{"num_hidden_layers": 12, "hidden_size": 160, "num_attention_heads": 5, "num_key_value_heads": 5, "head_dim": 32, "intermediate_size": 640, "vocab_size": 4098, "hidden_act": "gelu", "norm": "layernorm", "norm_place": "pre", "norm_eps": 1e-05, "positions": "alibi", "qk_norm": false, "attn_scale": 0.177, "bias": "all", "tie_word_embeddings": true, "parallel_block": false, "init": "normal", "init_std_qkv": 0.0395, "init_std_o": 0.00805, "init_std_up": 0.0395, "init_std_down": 0.00805, "optimizer": "soap_variant", "learning_rate": 0.00623, "lr_mult_o": 0.871, "beta1": 0.95, "beta2": 0.95, "lr_head": 0.007, "max_grad_norm": 1.0, "warmup_steps": 200, "schedule": "wsd", "decay_fraction": 0.584, "decay_shape": "linear", "final_lr_fraction": 0.0, "batch_tokens": 32768, "max_seq_len": 512, "doc_mask": true, "train_tokens": 155300000, "max_steps": 4740, "dataset": "wikipedia_en"}
Each number is 500 + 25 x the weight over its row's rms, rounded and kept within 0 to 999. Layers, rows and columns count from 0. Numbers have three digits each. The size before them is the row's rms in percent of the matrix's.

# down: layer 7 MLP down (transposed), 640x160, rms 0.146, rows 397-478, columns 80-159
# up: layer 7 MLP up, 640x160, rms 0.137, rows 398-478, columns 80-159
down397 089:482505502526577465499495519508496464450494487488519497511486487506518509482476539510494471500499453535495510525509488503502473494491506516516469503487490440473435540499526479500484495533532471488475476502494503524519525549511518474500524496
up398 106:516524505472523558517514498454485476504543497449503513528472501472489484519494451494531558531469510512514462474505530500517484463514459501511524506494511488506537493465493508497509534448523542500521484486509492522523479474523531549507537458
down398 113:513519473509493511505508507574482499476513503491484483517491499480484513485466516505483522464483502533526494513491503493487468497480510497486503544476487494457492531501514531477527514529484492476513472529506511565514468478478514512446478505
up399 105:533563499514491484497482457528545521522447495490512507464520496486508479526527474480506474507543507524499572419481491488491532505470480489522498503484516498493463502469534486528471517534484503491506513477481512528474491550501505490515470493
down399 107:515527520487527452560495462532550498493484503451508452485548472475470448486481490531468522536491528513485496491510507465519511480487568491511544488503532474471459506469516467520544480488471513455480506490470529524500467504502470480526478508
up400 098:467524503448506506499513460512483543543518481526487491507513471514473516470522486501517469450507514486481532523520527499530481450465538503542429534542456519502478500536536484496507503469462447486515507500490465544489486499483497483474489452
down400 098:548504513538495480505484436487516473475481493500510508502474457550474500502516521471468490466488510518483507560507496466512462492506542505499491502481499529469538527518478484522490502523485496467520509478507485471468536494494536527497521518
up401 097:511457440480508472500463493481491499456496477471461475490472480474554510510496481513464523534480533481467501499493505493555495462494503459528551526465483489506487499510502476475487493552522537485506507522450479506531523473495515506470523495
down401 081:496509549527515541471482467458513455515523510505512498490526513472436534482455483502513528480505516486495495504482513507508509508488495494539412507552498493488488481510469539492509477502486479497540469508511478497438491476486437533541470510
up402 105:501502461507501480517500553506480466506485497503508484488525530476479512525517464514486502511504534495455497471493500493476507506511499481501502498500506544553500478498490468511467518484508523515480503478508485482483478477501495536498472473
down402 087:472494518524510521482488486472493512519514535521473515507514474473513504468487495476483513494500487490519499473545481526497501531499492516500493498486459436487440499478483508508517467508489519526505498496466499503490513542497428452497466495
up403 116:482524478517480505523499529507496453496542456479495478477544475500477482486521486471502505464486497509498532499491488445516502550499552486487490486502480514495466522512467528499523461515489498504519510479481498518504478537512566471518474463
down403 110:509500460534492475523484499506507488520506543491492487508537523483479491433494520499520514468514494500502497562504477505505492485544496545521452497512433477548545448478489522482494505506501524502496505492526500492500495538474528512550511493
up404 100:522507518487556509506574459459497450483449496496501498476490491474471483538476481470536494536476514509476509512499477513451500513501444507496485474471457471489467521505510512515521480510551512473540471474532475510503513495501506508477522537
down404 089:475518519530450513500471548521500501497479460508510493433481544495511514512511498535467508487503505476465500463490495481502507479482538527555515502540509505527507479556535509515441459501482472509488464538483547436486486506466501488480505481
up405 114:454544456502534488512492500493510493528489456534487475464503551505514544483511446465522509508500536500505471497473503583511515491502452520506496497484513470517465537519493510521497480495521502505497463471497500517492489521495483475505527460
down405 106:548511460505498494521502520466545490525517480556437453505524532533521465486474534484522491505484470539503485466516519495499470517496500512473547497492501522524487535473495485527518496478471523538480486512487509514529502445501551515475500498
up406 111:482508493487474528504552485505519502491487509476488529540480521532465463515517510487504539526588491521505487456496511472473482547480548530455479479519511480502527495519493490530521484512508526549481468498444524507528486492494481500526501486
down406 105:522498523518516509469533499480481519490477516539488462509554452535525519488511470495533512547467518479520517480531532477503488475541467484514469523543528515492462477490502495469512484535507500519512541518523475496484536521493500504509454485
up407 093:477533477524480455473459506512476529515497497500517508483535485494503527511507520527509487508495520491538521519465463527559473519513517491528524567518476492542464503483520497474485508506543506526534486507504530481486488501468509554491496525
down407 086:517516490519511537524511548503498458485461516502469509492505492511508483477497530476521475475476493534506465516510540477501540472431485519470502493530483505523491495514453469515490510511477465528468605511557469519469524504514464509552501484
up408 103:455483499473461500497516524506497509531497504495522519523449508511492515487488466476485493484518484534501518510509556477522530498479490478473524529538469461499497497514497496470479514531502482526529479475444521501507477484550486483470477500
down408 107:550445541475468504486492493498547529498503467532520531558487478515528495483513472475457489510462508507508525541493509479469472468537521465506549516535467509490509503503506485540533524509532483495497450504485449497498513479540531512505484530
up409 109:490511482515467479495538484488486454500511425479508516493517495523475482542478508530518516494491506522499525499487474459480478527494535473537508469554543479492503516496482527511461473519482524485482502509506521551492520496488519512534511491
down409 114:500514511486473509526470506509488493502538480504460484523501487461456514521497532466526529496497479513501495541502477501498495542507527537542470539484450464497488501493497526508504457517499506486455544465486485514488498528467514548558504440
up410 103:493491507466537502486499454490474491483510549489501445480503476469525479491543531488517517501498487509479463508507455494442544514460476494452491531467488540514518517506467491493528544503473502526522485511468459525530498539515519514509472487
down410 095:528497509497547466530467458457531523458493494486495466494493504465499526456466489563462514522513502481472511507522474560514549534482464542499522488501510518536509518496504472521482545459538512501497437475506573534507449481509501498474483491
up411 089:508512492447505499509509495477473451449510499489509479517513509484518498498548520501488505475486510514459508461463503512542496491510496435484418484467527468500472539523500533521485466468508560463486475509503476481497513512476493494495478521
down411 100:462500483470513513510480484501493524487498468530486504491504528474495491503486446517505471506502540503499496485450490497487522478519470489526483512513477503446481479491488504517506475536502508467528543496489544505532510488485498501467486483
up412 092:460528523495492517495506520549489496490552480531520512517513481467491488535516486504530477508464485533516499464464506527512501478498532514520471540511507478519473445472488512509460534502457467543527468492460494531473468497480509492509490502
down412 100:487480488537515431507483528513481481462506515507526469465503504493546517456503508488491533474481489476525521445555510488493505483535493506497520479490486538492460512448497512492532490544479524484487502510532508474500489506489494499450496498
up413 102:561504499530481454516529498499509479487473485507502511532455510489528501524522468505515525542564509482508469496504517526469497474502511488497542477503511548518476460523466451481525510501550506521514541496481517514485502466546464476556539507
down413 106:522506454561505455490538520519525463555493537470478487489535462516503480503490484504500504499517494507481527525515477510466504527510513485487476541473498528484499546510501470538537525500506429501502488469516477501506506513489507475483481535
up414 107:544505467454486508519471490487528506523508502482529530507506461503503473457465489498497501549485525532475475536487553444477491510471493479505496490521508444521475504462506529510495528505530538525470464496504480448518460485502497474509475505
down414 099:511511485513504516473527510471470521468528510500477533511465483502518494449496503518467521529528462443512538541492499500504526530518492508484459476468502447511502461505485491549496487494484497455504464499526494469468515491515525478525491540
up415 102:502530536485476482443532497512494520485488498488472502496513470492500489458513468478500484514494521514507494478499503466515485455501455528474543452496495482491566518517508505515490481503549501488496480529464493460459497461537541465527524536
down415 103:546486475512495487453563482463540539513497529490521514475471492512533499517475524481447527508473514509497480509514500473481487499517510519506516464464501504442515460497478511481508481529494500486555439504470548474500521496500506485489562485
up416 098:523541550550489471497475486533465533530482511535465508462500507508509500494486503505484477483529539527466564514520476501536521526491503477491503512481480492507512484508521533557464508535500511489458506498463523534536466522480489538548484442
down416 101:517458528515497522547530462506457511444476547513494495491496535492520508534506488494493503517486523477525526501481510486472533535545516533502507527479466482507498480523487496486441492488489454530499504515473548472503558560483488476472474507
up417 108:575478447496480502522509498512489517514488492477503491501542475504511514521487523479439508466508514472516458490500498484523472534497478547498486507470497514497517545498495467509478479540538503505505516464552515497510484509535524526488486500
down417 109:483516507472497456471477505539526486465453465527449498516480506452494477495511514515470511529515484499502492552515533487519486509527457506486450460515479548515508473470460535486472519528526489519484499473502478447510543524518508514515498495
up418 097:477489493503507474511465464457474464511492450492506472498529482484471467532541491469541510503482523472527506469509560496518473505507523494460595509505486506515490543561536503547506506520490503488514569495497491490505535502472532502492492530
down418 099:498485507541469481474528494504489464502500506524510465494530496503495516487483462494486538499500556457510500507551494477477442495514471500482572505476517479484488511511476459461501532471482491507463531495488489448511529482454542498489502462
up419 101:522509460545478471518523440504484468514467521470532494475501549485487457490500504504525504488541515505478462479465500495474544530516543500495513492515464523518497464521526527501445477480477510460511476534510521531454461478437529463554521520
down419 107:507526507488481447470476497469520479466525540521567501473517504428464496490485503511474477459501485482513498563500494521484466485498473489488498533485504521525486538499513456450504457502515458491515511501521503527483507525517454486482494487
up420 088:496518485526543534489496521503499491515503473468414467481500506499501503484427480479509478469493472529505497473479462456501527519478477469541501571538525523516504465515513519518502499561519483479489546532450479536498520495475491515494517492
down420 100:468518512522494510531563556486505513493473500460494492469493492450508502523493526506493475509509464521460468490495475529470467489537529535466517514507473463522526497487489468446546466503537505487460475514490505520489548520544497539467492529
up421 094:517502479510463547490522538480453505518544495549521499479429517502491506493493452544464498498469517510522497547490483480510445450514520480530528506495504497506474502464489539496508521537524535495496516467467461539495505513543473489520451518
down421 095:471548486506523502501514484507485510539513498475545496492537455516538514514494503513500430481508478484522492458511503487428509494498519506432514504483509455505510500492486513512517460530494493494482457544493497491533463515477496454498531536
up422 101:518507506487500520486448501518433509489491484452533485444451535496483454493508526520447553508514507486513509506458491479489489482481527489510507505509491551498503498502500496497479525506509489505499461549461490493503503477527473507499558477
down422 094:472502496511504471474543511481513524528466489560499533516542442510489507492511506453513498465496515478456507486508499504474524472521437506510464562529495526482512483469480509464518490496520516503492474524475515498514496512469479527520468493
up423 107:515520497492485528545546464487502487505434482473496479483484560457494475515552483517552495487513534472480529459481485460518487501478444506523520461497440428521494506501472472482534497515480480479505464511523492531513486460488489447496470494
down423 114:495473468519483501481491538494510535481509546499479517477515487517553512510516542526498494498478512451497504468482476483524470487528498458503530483488487498517537512468506505492490568490498506493515512516510488512498519465470463497492505494
up424 104:512510453453493536504472523479479508538527474490527486487481467474503495516519469514504508492507521552519493488511489482521466480507496539521451477555531489518532523506511570470471507523481503475496514480497480531526476532505449496459480510
down424 106:464495462525499435492494551457502515535488542500523477505456494507488484533508493511473452557483466510474547516505490511492467503492519485481473500473442473509506467449499498540476539479500501523507528515481505510504491515468475517478537502
up425 104:476531565509494537524517497524500505475457468586494490522486485487482505574508496502509503463485537498532498513492508470484503519524475485461482503510517538467508514495466466522516500481493486521513490516478513495518447493472499483480509490
down425 103:470472555509490546526530467525508505516514474519484504487522491503524448490510533495546454474532448539503487514540477467487522522525545476488502497527484517499480485479501487521480510499460499512493487532474484465470500507453522493529521508
up426 094:514522526500486477476462515467499481487504472520541519511507508534500528489482500544525503492496493509520479475472474497484536542508499489477472485493513486515440508505521490473529489515456514514497494509516482508484457517506501490494482501
down426 081:534487485488511491526543457540517551514484543479464485516484483419511518509500492475478521502529475448502542521469508494487470517491489492537503572497489532535530505509491513494482492496536502487530501519490505470526530488497513537500500525
up427 099:544466523454515490535478511454508510493512468491504538525530502525494528445515499495474508504480513478502508477531476470504498482520503540489517467522457494512490531488470482530489493496523514515482470495514494510464523510447493510498501501
down427 099:525454453543491516498500499501466492508496483514511501525477506499507506490516492495458505473504496511487504560533533470536509544454523492442474513499506486461458500514484477518527521511496520529556498537511491470491489477479487483510465491
up428 102:475521519508497495514485479475513514479488488545546540499531515511464522451540493494488494519510481529539493496476495521503507500509491467475472484466475454506465515471476501512511516529552491487476463512545482489473517493514500488501521462
down428 099:485538533512518482498487512504488483519513524541479539521508506492509496532540469505506475480509511528518539501502549502507471460519548538468508479518506510542500447481450544489487463463493510502535542538503512526520483478547516508491495439
up429 091:511547510535529516495500490552472484466538501499500497510475537493477488510520487528474496441521494541554490522482491489548508474482478478521526521498486477507490527455473493482522501530479478489475482537548491498476506469497511527542508547
down429 082:503484469490495482520485481464504488498486525497491515529501491498517532460474502535443486462546457504474481507484558501525474491482541503474456509536551508515507515487496503503513498474485497491510471519483505538464516465501468486480452483
up430 096:493497491514455464572477489516494467456480469500510498491482492519525457480462527451510498504527531533497502518493527501505523513456530472517491469509511516517536482479520465498532497485521504525500525547524535476517492488458497492476489508
down430 095:523461492532480485515486513480506499523519482540498471536480539462502455511482515438557533479522481477488532502517486480510519491493506496500491540488512490482492502565499505492499483475466519530508473478502508537534420444457530501529465513
up431 097:536529493463493467483519521517472528524458503497518458549515558503507497510555488510507494471511524491467467512551523478498486483500521518491484493479490514518500470497496467485506529526520502494523485447524498527540483452514464488488508508
down431 105:473438504504525501483476470504534520491522481515482497453505479514501492525526466521517495490505536465489575425490477454499536544483524514546531501511492494492455536501514537515499477487526485532500541506515540488518519493544490474471503491
up432 092:523496521517444525488501498474503528468507476536449487494539503518506518510544513513491506460505484496507500457492486492519528479457574448480487479548508524499486497474489463515521478531478508481508468479516521480483525540483459522484466483
down432 096:438493458516492490479497509531475545529496497495507530493485507502526520496451512533465515521517532547496496525536537492507472518473556538519529508474502504483537544508477483497525521478503486558545485505494495534549469469475477497465497507
up433 101:501523497500513519488506548515479467466476459472504514449517499503501468458482482492505533491456541522450523519481529497497544475509481499486495501490523464466522528476508506471497501523517505519464508468507523535448561519493469504524489499
down433 096:518511488492505504467462489491469485518482483526490534481547506515510502503510547456456494467468478527512496549493512483480528517516520522503452512514515516526499531499517506521510505555527465504461477520509540475488493504513486507554474489
up434 108:527503501494523520543472465487522483461527463521488473528506508493471488480497532482485490513479512537505490495536490481468514520520501487466441485499524546519524531479534465518479482481486478482510497451514522489493478458511503469518533491
down434 109:462530455511486489511489509511487536516539501498493484463490510513533519449498497478498496508462499522499568498503545526479517545531536539499526519541523485496490463494489493530429474513475487528489474471515547474495550551510491495510480519
up435 108:486458499487527504523524513500456493498480465519461487494473519490495501506503512457515485483496481535500463497487486499493490501543462505520499486489462515568472484452504469447511489521551520552577514528486538461492526463535443509499457509
down435 102:509438497482504513478482524498534490532485493493480500492491478495508470441451499492489492535488470511465483465489498479470427520529511522467513527499511492550464521508520491519515449534465499580517503485515495495529502509521492467457508492
up436 104:527533505480507493531497487493508509467526485491486527535529535536509429492504479518542496502492550547509502452479463524489486540515533535499499501518508530501464511567514510510513472476461513495467472506495502509461540516552567457471520509
down436 109:509479516524521455480551498512526546511500513475453499500514542518533535439457490506554501453508481492484480526519523476480480511511475522495468526512490510515469505550490495516505475519532493503499514505498530492493523452496467519521483494
up437 110:521513499513509516486506481503474498498461494496495487458531517482502515495501542475479456529457536514508496553479535498474522460500462478541530492495509461512503520512548530486515483522557473538471513479519491491475516493499500496482509508
down437 106:533524505516561502494510465515484513518518476468518478494490509484461494518463529500515451520480499489505481501450483503487566453549508441508494479446484455502539492491517548492508483530502465546518472503505478499500466473498477522493502528
up438 103:532513499485517504500530525509513532452493484524499498512480460479457445512492496526493483496473518530496496501495520491506488477514527484446498532533412512529451496477483534540485528516505463484440554505524486519491508538463520502488509442
down438 104:474492522511482448444521469523498476486488476523492532476497473541471527495568525516486527542485478529524503477508541496474520524516452544450534515481423480514487523528464507486493496540513514499502484484503508504480472484501450466497474477
up439 101:497508523449485510480478481474532473555493495494482562520502492485489455474505514527477498479563477537550527493483505495509483496505500490510486480477483491483473535493496441510497491484500496502474474526512502513466467504454520500510512512
down439 109:485532517574512501503495480528518463460475513476492504528463520465487489500509467507519464552509492516509525498547576479492475504499476491502521525468534513510508502514463483512512527540542477534489475541465494486516516502502534449516510519
up440 098:464525506485495494465521485524488522454510515460507521509524506475488459551521481451511482489464460504473466457502493502445488521506472518482483464501513465482485462511523501501508492523513499545540459503494468523501484510530484498522461464
down440 103:476513515531477489505503471517507529514522488453473559518462464449497490495468541482493528525470462530516481470508476534458527515471512540498483471498506488504438556544519500454516533499482499555529490521512501503484490502477533489529479481
up441 092:475525542472502532531502502443525513522514489497493504490495503498492491506478518512563524536491503519520537478522465489532533545476494501473457538514488489579460506517508522474482491543501506478449490451496500449472559498540527514520468518
down441 094:505481514517513486462464509483476451514483522470495482534471521479461535506544505498506555487501484473501501454497502515482461520514518525461536495470476525528489473497524504498479487504472466501507526510487540486499466526525497470488509529
up442 100:511498451487520537534484509489547503454488501499486496504495518448469525531467534541522516513498530493497465525509488506510505463498500478457567516524493518522484506503517562460487552520532495517518507520468500506489519522491487514533528475
down442 093:492486520555532492442488503489497452469488494481530505487521472484480471479457460482469487502520496492491527531501532460479503525516492495472502471516511496477469498488496477460510477499495505458514536484475502559476498466529495520510470522
up443 089:530489466496485495482512488460493489455512544485490475535502480516470517534538509458458481500513496476498538505549520468505500522484529511507465463464476509502498534507504495493547524511523512535465500485499517479507490527488463501495512489
down443 101:506458502546528532533476498520474487471512470521525562495536539518511487496506534506513512503476483527517498536494480480542477486532518500494503501457469508468517535507479509520508536486474476479464495463502501540458520516504474523505501533
up444 103:468515499549457497534508518513504522528516464433466512535509515507506455504526511549495500484473519499485482491534467481514494482447559542507491501516527554486500525502511472488479500491479518467479501497496493491490471504511512472471511479
down444 100:496497516475509514513495520540497477511513504492514487522491483492496541496566487499494497488512528512450478475506510472518571504460508505488534489546489539518507489535504486498485451532513514495552514514533514492488504485557487498482506509
up445 093:527532449524510511492508474506536460444475545526478532524528490502541515541506517522486501523494483468509470513484494559538528467479529459501520509501508493528471498530468494507498517479489467485477501547442495531475483495506512504528487475
down445 100:525480529488507468532505514527455501533546457462516478560560525519500492479507517523478525521488531547482494507513473503519489494480488491495498497569534523507443524519491432524511472514488525509540511510529540463525514521504504505510542532
up446 107:507533451489532536550465481535489518515502512500484530485510506484539534476525492528471511514527545510491513496480483527499481475465513470506492515518521507486470488492557492488529471465532489541468494524528513484488496504479476518463515449
down446 108:476512523448565464464487421471437486471507497475517524524485535537492470466505478512506523509513463491474532533525507488484525523492507531484507503523530504468501464536507495477516465518510517470512496506476515473499502510491489514515473492
up447 090:504512447557497506531507500489489509487506474538504527520467536501466453500505504513526497502499557496511509498503525512494511482493567537504511491515500512514499514505498537492507506536510502542478496473481493498517474507481441459496513471
down447 094:522521499480530531462474524532516490520508458479497488478497506515514521450516502498498512479505520515494563517469475498499494501519465518511488516501489546533529463522490506548462449502497429527488477463489515504505523477471505482499538522
up448 092:470506508506553484505526536532520463508495515483479477495448495509487509480515517512545574471491531498537472508511509519511486502514522484485486455521468560482428476511521512452500468473491531504502446482501508529500519543517502497478477506
down448 091:478490452491447521514547500501458550505493541485435482449525511507493501503535518524496444542500476511518479533473499539440507517478499530517506494479482519525500518493481468548452512502497496472465495491500500452501519485459476510515526546
up449 106:507548524486469506506464523511501456546547493534494508494508495525456532510488483504536492509495499512538489497457479485519493479503500519490493502520499513537458527496553504502526544500509499513443540496479529462476470519517515510522469520
down449 086:517495460485537468441490516498506505440534473487438494468465512472479454538469517499483490534548478465507489479499551494497540504495517503483496542513448494526479502465504524516486474509523503456470498513532532509483494477523510521504490476
up450 100:512522494505506504469522524463480541498469461486538462507536492473473489518483460493488524468503470502526488495474482480503501471477504495470405513504476510536468496487489525524536509540455483465507482518471518465492516558480481490461492475
down450 091:505488516492494528529484502493485491513484496497504504506499491489516543472467500507509534510566487517490450518465514493514461528535533531545482559499519544526534505486532501512501534553493465479499557544501543463517483516486469489535510501
up451 104:529481493493512543514490485478480458490510529487502529489454506515498462510522502457537463517458467539470498498480538452525493531484476451518487433525518519532476484509537506470461505476502489514533481513518507475475470499486539516515463486
down451 109:520513501500482487471510515512503511490505470499467522481471482484490518533522528504491545532505509482512538515501498536492501528539485463481535490482501504505492513478516522525489526476486497463486481489486511455497464478500558482503481466
up452 105:511488483486502481463449495470465504465509464497530477517540504449467508554507551462535513535551444517507490550503531527500504524467498499475476484468489519448500467498517557482542528484503527497504470515499477500482504531538492496472451510
down452 103:503461476469522481528545511515508451531446522473492493549524502497531513512503462453500494516512469487544504521490522487503537525513487492500486482533496532542523515550517492515506513451489516493529492513508471499497521461482510547523483487
up453 100:536509507489524501502498469484527472466512469504486530512500482485514546524501485534515516500492471476511495474511480527473532460468457516517494515452521482564486497513480507540542437526516463478546529482507500531519525489509477516460534492
down453 090:528454486552467504483475510470488524499466522455451561502504523497492541482498486506495506482476495452506443495498521491479447498489504458539478495496496541500503496504511504486488510489531479477495542513510468498503523468519502498489461514
up454 105:498524467490507477481540465495546503494503443541539498490490512523448521501511513489538515527512525513538513459502501502528497476530460497484490462533543547471481502504477522536511471476502518483466483483506493493487495501426481489463492467
down454 095:487467497502533544518504460510499482438534530483495480490493483478465458505527517471527519491531512475509493508541514493501483486478491462509516498498509506492503516458506539520496512492480479498474531552557503482491493478486473528507500501
up455 091:496542526497541521510511485475464539485514502509514476499495500520515485519520518524532496497529477519491468531487547518534522495502529505520506483558552499481526485532541495496468499524465476482481479527532490489494495471525469482537511515
down455 093:496529496516457503476499480511492519477508451475527495529494512475510505479503503509482491502477475542526471498506476489500499457537502524513517556490448498518499516504458409495505530529463538486527489491485546506495467449531529452508538541
up456 100:509533445509516479511544512498492513476521537537535480512510465531512489497549498473547511477498490455489515464472559511525529497500468504513537469469467509504507524525491532510478482475473507506510494521491561458495490514496507527549476520
down456 093:485450531475491520492519498487496458477504477492485507538524498505459510540504503488514442548488474528547491471548472478483504451552486537497467473497541501532497490490515495469546515489481507444422487456492491478479504474519490497515520500
up457 105:477479525503464479478494511551498509498517486498484499494505473505487461473546534478470499495454532499513527454521454514428485496479513489466518490493520465470496505509484536473534521511484523495525534486443514492466467506470530514490481501
down457 105:476519503514527491531524493516527486499539507468507518527457458469454493483486536493502512486474529488498496508514497540522514533525506481505491500550510515551499542533461496505507495482488521530571534502479521498460422535481482504518484492
up458 101:494500471508501472504469492496497516510543534517559463519547515493459499485481509474474469500533530491480518511560447501472505522470509475537505538528528515548508498472494518505532456523467515480458511500486489491553483492522482486512429499
down458 099:489515532482514503484498482512518522503497514455507485509520503538438537494543511467463503473558473510495504528528480516486494488485479496544503509514484514527485480504486581481514500501524490483498471508527502504508497497470501486538467509
up459 087:471502480534531519534509450486493539550531501500530512539449500491506477517490505487489495512481518538556503478545503474471491506519527503481499509485487508489484458529491507484470522492492487518464508473511554470455469486478507480491494516
down459 098:478513490466501482446509505529521497490482459496483516499501552500491491477504508509496425473483477535438495532464480513519505514500468508475475500490533535536487510490516539513532505515501495531494512527547483514512480514498465487507467504
up460 087:470491507460494478482523476468538517470498514480527488496411526502482557504496480471538478528543523492525484496516475477529494471454498483492461501457479519498510487496507485525514498531516566542514503484496509517504512478519490489489457481
down460 089:503491475540477534516476508521487484474463469500478531505539494485481484465523512507491515505496534486510506499496553547460491535538490508490485485497520467506528495504501493500559490496500450457541497530489490507482455520494491514508530509
up461 113:492502528495511501545515518539502516471483472510529505474504529484530456499564448496531518524491525532487516515531485531514519493506530516473429455488484466537472524516520532473505514521518517534481501517500510505487462532468460469469507442
down461 109:535492550466479500480476514491541522452510479543509525519522512526526546474518508469499478466481470513499498519521469471508478541527495472496512510513514519516503483506519521482470526505501501499524469480514494522490476494479538460489494497
up462 093:497518500464520522492484512522537533466513455496518543473533548480546459482522516504509533492517492520432506546497519486471519454500500523564514478499524509533477480459493487517510475514530528519468481453498466487468531483517545527470509519
down462 092:474517473521492512514474467504442485538489502502544489469502530527503505518491535474495457523490462474511495489478524498463495515514500513484471480456533519487482500495466500515503517495505474473479502560507522517490445484519420497480498480
up463 097:484512431520489482513486477448492482490525509475494513503525474493477516460501560483483488466495499510544469481467469461474485498478471522555513493517520521518491512507483491511503520535506547509545484515472505516526453487540505518523492512
down463 101:455466516483492474478457534495459477462495487502496539488479501495509514502494468483507489520501506530495502526489483538514481484528494475519470476499521474481516424485514527502479512519486505496457506454496536509480546512458539528479469537
up464 102:481533488492494442494506503510506482550484476482525506475475471511486451506483541504519515483508530533457523471511497486510511515464483536493528472527435444520432483520489526506483523510508450533501479503496506496498456476464487506487524493
down464 103:507468523454522487499490465554479504506465528536522534528428509505475503481476490501482471498486524515496482476504483512469468497487516479485533527529513441491502482461550505517553497510533521462481500472520470495504522544489520480491499486
up465 100:485504553497511488503498467500470495480499521516509520494524465487494477513513489485494484568477496515510513513488513508481492515459497488514489423438495486505491492513478482495494505500503552429530503494510491513477549499508511531503509510
down465 093:468481514507493467520471518466510522454496554472534470505517536476492487507501515459496496482497484476478450516489540515456527475486492531516500555488524486491547503504487509511462484491496489513475505540509534501541476519484518505503513477
up466 100:474478481466477480474512508550504532514541464479508495490495481525491478516498495516480464528484486501462508487484475494501491468505516452505508503531462493511486539511503500505529502485516554488528480491468498484491531527523536511523471498
down466 110:494495536515439522534493520516526439489502527490513491464472511541521501461476490526514516479530496526506460550479498548524511503495489468481515444516533490465476497477465493507481485475467518501497467508503452461488458496549545560481487545
up467 092:541515478486481464525508494524487504529581511560466506504483497464497526484475485460466485480494469488525481505485482489541515485448482523485449481511518528526505498514508495508532482513522523543485496544482484456442529513441461523515501459
down467 088:462472508517479487473486489486497480514506500481514555479464500485491491472450487544536516534486516463492534512506528473491445515515492531475465497481548471458518516513486498504527510461526463528472536527507442496462483462502458526519482530
up468 093:498490536454486483491512510503507474500483506503514517498496507471518502485520515486552494490477525523473522541487479488490488537556520499526515514519469527532518473491535522484498502542503559460480444468502560454520521490525506490491510506
down468 094:532581512515510571508466453481513504500499481454526474503469510472503487501484500513444495516497503477520503484473502539500505523492505490541491478475482481485524515519514478454505488510512472532497523458464461491485455467523488493461464522
up469 107:548471506556522531508493503535501517467502498480518451487525464479491465497500484525526460506492515520569493484550491457490509458485512506467473503455517513477510504512489523504520473485486488473469549468470517538491491554505508449449510470
down469 102:520504508526506496532533494571488478473476518494511510487515528498543482522476478492504549570503482528500539485502472470505462456476514551504563493483480523494534425487517515523496506550499492498493472483530546522495509496500528555488524499
up470 095:538447496551511508510489525503508494471450486499505493477529497473501503493546505471453517516488534532451477461501545493488506468532506493499511548524529483509472472518529517479495465520482556521531511479516491499559495475509444482480489510
down470 102:503475494480508522508495535489503485489533518448468512523488467487538490478512502547520481464554474495501486547485502521499513532533494503554483473495514492504488547504495526521512482501528495485491543542483495521472510504524529478512516473
up471 097:503501490477539476512537555506502497519504488497538564488553543455508513504482496504506491487550476482518462507457508476497520502526526455474504441485493500517513503509494476509540516491490448450516493517475521583477497496505517504512539521
down471 104:487508491486513497532478519538567555532471516511452491524490468531495469507464514484486508513527514505491543477466507473506476495494489542525490481516488538521492488492530522463466494522503563526470494541478492515504517531490532499518510489
up472 099:526511492512503495493550499538496502543501490513517509538499470524496466516450495526528502487479509517481466448523533441488527537543495511459474520523482463487464475491510528457496457469512542484546440520443554526510482472497517469522486479
down472 105:524489498539441480516542527510499493497494550515493480514471492538484485503505526503504472482500492510482488461490471529438489504528540505507490568539505505514465575476504498485525500493493476521542480494478516523464530490526471457519535553
up473 096:501512508470505501518538538485476485480533483453549457500513458520519471519487458497495468486517483487502470527482490526511529503480475514501473493500537537510485511462506466481501509514500524479494476506492534539476449556446496533486475483
down473 090:529504443518490540427483478461517507474496509457475493490539514489504518477477501465538472516503459462529499472469518487501509508503505502487499520499479507507533486484567510503446463503468538517479521499494482493497469472460490502488488517
up474 101:490511501501552493494521480519493524508505491514475489487487488509483439503478533486447467485527489536476503523518546514486480511524494489463503544504496487458524504513500506500499481503511520481497481497515539481502548484474503486555530522
down474 114:518518506464452504484493524521481491482486493535472512492524552483487481492492542498499491457494466517484496547522525529517488484500498540489520453470471495490539456499484483484478465472456502504459485500508526533467507497534480492504529526
up475 109:524487500489488481492504552513483517461495549508504523506476492493501489472493465543509482527483487532500509474499529495524514493504486519490488470477475513514477499488516484499482466524523493476489481485501480506497515545490445491512529484
down475 103:460468507505536515491490454522503479489521456525506492482520498460489474514534486493499470511540507476482502480461485472525535535490526441539491537538525470530590520483500498492487449488486570479501517514483481486511486459467481508494515492
up476 096:479525493453522501489516472476488507484461459428495535510519480504492462490512497494487508482511533538497488473543495468485513461445491507492482544484467466467503464493430493508499521512489520499519472519500475491453492471487505512499485512
down476 096:488495569480508480477449562494537479552486500518508487501510499486484502510467495529514492541467512502518526459508461517485516478512477463487516506486502454485513539472466495505478505518533521480482494508498497506501563495536518482495529474
up477 088:532514534489521480476489532472465515475501482491531494481483468472535507508521538523468514496561498485499483481471486506499489505515472436527516478500455468479518474586487500479519527523528506487514542481492482491505512492520525482493474485
down477 094:489488484470465493534449477499507466505481475508499516527495453482520519525514508496473502529472553519518472552464513484528505521506550484496516511517505509472498473497520499494486506499544508479501500521505484454502484476476485507485493512
up478 101:553517469508475503507488473452527476460512501509460539505475522486523508492514490476483524503527475481488490541518503459510551523560477505496499494520464515496492514553477446541503461470501502463482463511482474503489503475518511514470540465
down478 099:486490483523529493507501505525512535511517491515521509502500479515466516522449521567487531438515495505508500449484507551530440502495544481479538492538487471502495502481491479488466499494499489495467530513492469539513511469475484508504475471